Part of a small language model's weights: MLP 512 SwiGLU, no biases in attention or MLP.
Each number is 500 + 40 x the weight over its row's rms, rounded and kept within 0 to 999. Layers, rows and columns count from 0. Numbers have three digits each. The size before them is the row's rms in percent of the matrix's.

# down: layer 5 MLP down (transposed), 512x192, rms 0.155, rows 33-43, columns 0-191
# gate: layer 5 MLP gate, 512x192, rms 0.176, rows 34-44, columns 0-191
# up: layer 5 MLP up, 512x192, rms 0.168, rows 34-44, columns 0-191
down33 099:464451517472520565488499466498484473473517454582494492498477522465513516520444479556498512498479422537480471572485577493537450574575533565491504448486454534515517511465527536476494455574426530535500416428547466552505481492514496512529504506527441489478565535444452504570507484545448472499397521486460534583499546433520549516500486511518506510437460564468480458518529516533543422544520550490506497533513466529513513526535510511586473417454508537561470474524499528514460436510490537460519517450544471502449491436478497476465566457455465467449414419420539537435500473471423504504
gate34 100:551449538498486535488473545481465482549474558550513501526547524512512469523477522510437529477426485449512506477510567487515486495484477482543466614531556481480506491556436569520534496550505490498525491479436599480479488529459521499499523454519528402582464507416569484540526491465483486481469444507543490574401494504578461490528549441544475511435498522559456475443459481515474538470432543502514452517529468483498489450575464519526549420515499503503509533480518510433507584608551498505490472443473475592539533513456493537431437531484451453505551521507507532478561464477479536514
up34 105:449496584501488498564536463436482488419504527495470495491457461513517509497503475554511444474500491546482451472481464484487459504563525551469442490491459632471527438540475442550526532545558502492505484531484457487560550474522524539518498536458503525535528544479456450466539500551464519496498491510442469514616520511438515475479452493475546503522479431491522559462502531500477480509494461464530468500435535539520483509437575468503508541461461558527493445540413490480563535477474460461517505568471593399509478486479520514525475458541502595519483497515486505460370473455577587482
down34 105:489505524456459494579464502480572509495475432508479503580459474460468468512542452534520385440473491479535509480489502495411465522505498495546517461554520538470503552484502468517526413453516500476458549560542496542442532449498503591490534574453452455494559534456532496498420541416485570512554566524504549496533518527426500509456452446488481529541455475495465531519452543488472526541559464391508478530442518480552527519508505457510546522416483561481475453563474527462517459414459505463505523577520587540499529525473543478500477485506518530484472520489519539476517452481485575551
gate35 093:470569504495532504531471500509508522566479529513469493519433523530595553413497531494492551592535503474498510512446505510484560502503573484484514502428465493481510511478525525488461550454475508370485587539494520535500482498464436508499537444536526499476497527489529511515520479551570505474485512438480546475472557484568464570577510522482580513497541561509566533477437456550499492424465521528514473437479529467399511364541529471533431530498486460510479475453527530554511445487478518518510394434468498441444501415466481476541476516484517544482513501493444516515466500467486544484
up35 091:446484491471504402542517518447492513467562487439472513527528494545420516554433453471480467512423539504475534525525550527529543448524446438475469507495523522455493454503531447581480503471457480481504507558594516516493496542459514444524451535473537536484557499544513476558539468449502529477509470601436483477483528440510472442565549443516556529497473497529495542513543480428545546508545484509513462508574559388416472445518496555440465544509483465476528468543504522518392583509572527554450496486533458539467435450503503535488486474493517481516524470469500486546502521559469451489
down35 097:575447534447484428470532447556440502523541525489520465544494462570498536559536499437537443503533551566561457505527533446489470546509430512455432509562519502479491496528512484558484515470508509486483571524468453561498526450506496473466519501529527514500518456472514517593553471472453473530473487449463458470449491437484562501396583505542492471494542534471467456495564475514481494442522502467544504468484494500546460576472535503430427514500487486440490493549566438528507503505531542520503486526464445528426476516512570525511527547471448482570560559558540512440538388511507437543
gate36 117:541535474534508474446442453473499527510460453492523563494448485557468474447476513486476499475561444553516452509524532512465463559453427477475441437498475546437487500483584435518454456536451544581533545552479563546474482497522528483562478491483492574455461446478485609548472524561534515499466490477515516509469525497470519522544527551490439569507520423484458503514518458470473533457525557482504543540555457445579440468462535547513516467468506434429473473518533487506515521539471439451475528473542530568426501458535476493488446438508508439427506441481553428505552517437459502526
up36 111:508580506470548485482471484500516496493471498560498464513455544579495509453524544503430512525541418515476492466462501516460531501491425512508558457486471549552493460490481524632503479491476462523554457485518455540559482497447549449486461485493494547535529566552423467524466535538553469551477551413452464524541521490453557507460430502514542496505562485498541484476484494504546549394480489376541521538534496504498477460499538433546520466510549448488499473515472534421459475521517486470506459498497553465541561515436524480436514557467487577501534436458487519407523486443568518532
down36 104:485520477497574523464523531541477551492537531564515496512522513524530506488493487486552482488538542490557528511485524572458477483536470541517573561419570528541471469525477545543541521436475484553511487503586433502532467538486517519516516471578518506551518531536486452494426457512556477518454515481527447538489435459514471516448511479485479528451482609483541512480445509521495553419427427502550527503538446517488451504443528471488549546458593538497561556565530595521495440562524533520505486497494483495451420546438444493450512528480521557501448445469495486532469478566414441547
gate37 108:438570501432528455508526553549489494470505576510530540494489582459541551456458528499518538490498485512547530545535490559508516455526512506540425496506491538459485440493507606534491544511563506528543559565494547524553493467516521528483471509470519514502493539487508413424501532506468480516515441435532495449565487497494485551473564494487447488444530492517449450493524430568439550409504595550558524565492589493463517453530520594545487507496444516484466554508481511488546497479504510535526533435486447613462472513531470479554565515474444528494507542505503472429508523467554531544
up37 109:546482497539496572474500413465529518540516426521465502547545524576423516514457452512432453466522446498575423427443494493512439500500529483460602430516525525541507511455473452450515472469421464453464527477445501537494488515500510529462490434536443531493529453499493623519491532506491562472551557559490500542464532485481502458515441501487537460520470476499480477524482582446496471558495447519546490475421415535533476496452476439497557441517497447513478483566490496403487467479506528529445427533480537463507545454513468519464430477499461489502492466528450458498482445510447478516
down37 098:456481454462558522464540528547565435479515464468517504513456471592492505546492464520514420568644492507445527512477531489445504492514554548489469494508557460513447489509538431578472494450501491491521506524544504483492592505523531422537525490505496504550490497557560577462490477487567445551486470537437524465460514495467496554520516554506505568504564511486500489545523517485482492546507405468424511524504457483500489537603563502476480492541522492504426498504490551516496515504499515511509553477536481539479477452558538500570450507562515484428626486514513474496417455471459555463
gate38 110:604508502516563456537519492487498487585492596533427547512445458501491544518575451473497486495520494542484506504493485447568451530456521474496513456517503552528521484475489451524492485548441522494487457559442492451486458581545409504542500455463505533456507439486538513441473437507490556494522462505479566544473525514532514524543524466480469528581493450510527492517496509497479434496461526417466667543512477549451526434550470566499454481463511553498465448524478485490528445519463504555504572479450464487520555463540507481460594460442462517505511563485444476470499525514475457484
up38 103:508601516551524423461511487459552482572519557495490501480507495461486522572525518517541491520586504537563484469509503517566493550512516500513493487532546476564489494489530453514552411589425516516570524577445509473477481528476478483547461489527472570486499543439485518563442432460498523442538506514455547530446485461464505488569532474435494492555515530510533445505497582529512489422470528453488506540532449516476509457536497447471436512418496518480484579399568439486538504526521484457589484481521472501518555534497564465505533550454540423505581539524503538476520513498494514533
down38 103:499566533491548479486537473545531453523460425473503511583525533491450558442535493505483544489463566504473491467439502475485528547448431520511461486582583496501548469497470480516559492521552501629461516540494471502470458510539474540465545516502574486424474613494526484475440443447450479522475438474432549537473476469573503543492481508512540495477499472460574454537514472485501525507497528527521506555558464539507573464424481470512553489401473488480572505490484595539503501457497436473496551479473540511465557551553475472457535448506512519531532504487496484542489434451471479564
gate39 098:494606453473444547505596538494559499507541519547410397525493510594500588507525507528471570491451563513552488453491490537454477521501475448449471472486557548502417520432508500493504563441473430552507530501490505496462504488418535423492505527490488500547431491508499451587547472563480505516480496513525532488448523515543569550491548546532492469439544512480468487515489423480480472437483565483503465523515529532449513557495538529566512528470474472502507494449555498526520516505489585527493453520523550481489446477464507471471508503448476492511525403503535493596440498457450472489
up39 101:482574454502486494543563523539434469545502539562523483533458509515514562466448484499541551490424512398507459480456497490430503432529460525467447512500580510477447493446552501546498509513506494539498529463475508521417501468499510477567556494465516458537514488532448465561526518472499495493523461516513523506475449497606549567532545569510407426452603481461411493551498483501441504427494545448501490499470444473485581529537450533534536518477496475486464546499570456488540476557482563516449526530531520483521451485565449494420522518453447481474506440498553495531443458519512483491
down39 097:540545501453513512484535455453477478579519459515471480474487490480470488464529431501540595447531495512499526513578515453522505540516504532478401517512458547550561505507513455515604503500528450533568485478466539523408546504499490547449526482491518482494602479544486463525496438489552534517491477498536497445535490536454468514508512576526491526502471547560543509478493432474474546522499454568519484517470438542463490586470467514472503480446550539488433523602468429570464536478489462559493498455524569497557432554482566514478540519413586453446499452470506466526489460535506532545
gate40 112:536491467489515541490475519535523521503461435538444457438528498552447531438511591456505496427541443518455513420488557505395482446509495484442482453478486509495475491515457479460461549499494485563480549488478493491495525421511534481519512538457461544531543522510460528508473478472569458501526526529551532558495437451423514465573451503473476464469478452505531515473525497493518431514480443410525542554482485529507479491546539475548550513562490457499450540430503539441422502541461489518449572493522507562418519462539435498488459555535481575484436528381480443517498466552524474458
up40 101:461532524510560467507494539477436464473509529479500507550518480518574451569464472559470454511468517491559499480473476524508486440525459441495569516539503532513500593480499450525431402606487483452517460490448520542521445569468516527493484445541553489537512472477493474468502541458471587490509498496477570475580470496518447445443560525580481510489516484494468460526564525457523513523455470549449464581542516532527459507485521515511480541467515553491442462511451411480500506493463556496557510525569430474566529474494519431515487437572494459498536559568476439454443584521514513487
down40 097:460392505483496487571480537489527520498526511485444510475553519518492513622481475590503556514499508561467551475454331497553541498512504404493508443508513499539491509459492543522457508472462522600553509490436453473552488490498472572500498491518529534502486514496467540557517501558538514529510476530528555556514451455532465502508519451503493547519492468470463497454566503556460391488570568506513469500549491508530420494485476460510496527504459431508500508447553565492533562442515438453535484438516521545503544472538469504492517510543502525460402544506503505483464461454499507546
gate41 095:497503555474470514502507543439511440530520486503540509465460518501440457480508445496448569485492532486544530493474488470545493459448463505533498448558474537476465517460420474481472553510499448542504474541548495506481514533436467508503486471544533544539523507483475501456507489549466454554425455526504478442536546415460443497499542434506501538468559486483470494521521498567574534378543585592601484479559513539477415514491450562459476563539531459529495507507457505526516523576545518517453519560456535447497551494527490528549463505442548508490496580572488514543473478588493409478
up41 098:470467449507498548556444525539528568473525512480529583545495509494489447505508550492455447494546507546538487527531512472523526566467502469473463507430481519522501486490487634475436468483523457440464547470428506574522497579562484517502471486461535448520416493521502523493495518511506560460506518546507517581494489566603545562448484553459511497513543434469572493466480477492552470547507578447395520571501514426504484482484560506564494538491467571512492517436405515469446486484483463518550486472516521519526523493463515417477493482555448500506489514430488496523528547491550557520
down41 109:527501514495514473488410566412470458538508481523443461547472491514514529440521467504466582443475486454509515490449409530531542460515437476503539500547499557530523517484466504489512535517526528524553430491516478468461513523456492499497487443482451507502484436488524530527520465485480454523422471541532424476526547475490534517518467433490509481473546547444459487513473471544536491473517581579538449442494509570504515520495447485437558463546454480476480451477457529516509508455576587440495506553467516391449499485478469529579552529502578416443469482579516544478545472539446413516
gate42 088:521565511444544482509530442508456481491480448541500510534550512443563448488528616486515546555568600517475512515497457505447515487514473417466528491483437489507462535467485501520499613527464467514449438463469470503581466423539497548513486569405453484466523527507502453482491437490498524473548441475504478599564535501449426486510485493515512524497542447514445545464484527527464575471562429521499484539485511561502452554506550529489470528493559499533470560504495497512527425473549540518535477475502501464525493549585523499524474461486531515541505565462596452519480541489466456489
up42 096:502435418468562569436510431500387427518495464526488556466477473484542530542488484520561526518448429512518478493533490469487536586452512462534515493478563511474493414401488489485548491502486498444476509509484538468481515495588560442482613486417508553544545564477543451458487420539564523460495463478471526502522504478486423523500506494516514449440530501455511557488489500517537514506458468472478540485510505514493449418490522518512530543462491387539543491436461512562544474494529510483551510486506499518499493530548519452504455468503558491493449547479429469559519585498523536494
down42 101:493496571452525471488472452505546562470482443543517557509472500407508502545514553550511485489519555567447466554493553519524455542466511416461495503527548530411512569490507478477508574521488508497536523519563529486563455505577474499526442566467562494476480531493544483446494538530499552543473512486557501516502536530494518471469557559451433528504475493492532473540509435516489549453568492515495491431475519466576504485476595419471475489502559518517537491515530509502435480519579526400483415359477551485553525535513507525530480505488498512538560503524525455490529512580555518492
gate43 092:522539459513523482454455495420555593465459523474506482564557582445551588508487516477475541475593535491427485484532531533507477477512500538450511466493460497464471527588574479518452447496485462523490574534441523505508452472474533529474470517516486536564551411558507466525602476412537485548480455455466532531461498515478462528536545520495576470537534478491453497598465431457505385474483545422496536548449463484505457493494503519420464521476525484499480517471491506461462559502496500529496488517525497548508544463485451526410479500511547468493482513441444541513473469519460502498
up43 091:479571525517531525488473512523483535492506515508526479513489501546420445558539457444510550487535474537504527533460552519471519516506482572553470561468540427515435516482523476572517503509454510510594560564527487540547481467490458580584514497549559540501422501447488491490540542470556481400393458573494524500513461517567542511503534462527433501559528488430467506439517487519551508536532516509480508509514501471427494464505553523504497508549483513523472495449533521439418459534552432524510497459494500390541467415511559507507528447404450480545555460490545492480510483476536481500
down43 091:559546569490517510448482464607517468461526475505516487470497573558496527515507502540582541547469499497519447565441564557504519524436547452515446493463496501512554503535454465458496443427497535547534491466422412514550503579407522488521482595458522498529452446466496475522522519482515506519500468467485508474592502478548519540505548441535487520477463464537574462460518496510448524461464522501542490441460522509481447504512543513459523480492489503567526457579548474492570512484498423589570502437463477492417450506508477518487532566505438480524473484569502470458487498432508468466
gate44 094:506515488491465492464484482463478520500556467514528485549536471510488542509493558513444495526526474517479611385579579480482521496461489478502560492496431494524571519399591528425534446510417554488514542464430551517523489459505507487482526466539491469517571472496485537441535485498537467544522516509499465501434503458467458535460513537473520526504450515488516443427505587512520490511477438543503568562537573514511475425509472565576457477519541494485439477553515527451526500489520522532481583454519555559501479524529548567449507477485443526494410481487482535476557500460499436562
up44 099:486540433501488514533544565479533548490494531467510473488507486466520507544513442527434566527521439525482491463561513486467556444511596514499472492549478484506531526512499495512457471525432412390455546453510440496486465499483471476595463545380460460480432510492562424389526459452527514504487520446421526479493514520597539539481485492499508473524480500437487479493515530506456522469545548556499542482552491555553512452532447549441511544506492453498511482474543456469523496548454504483501485503513460570495461541477497445547572563497568501498479552471468411504512465509507515576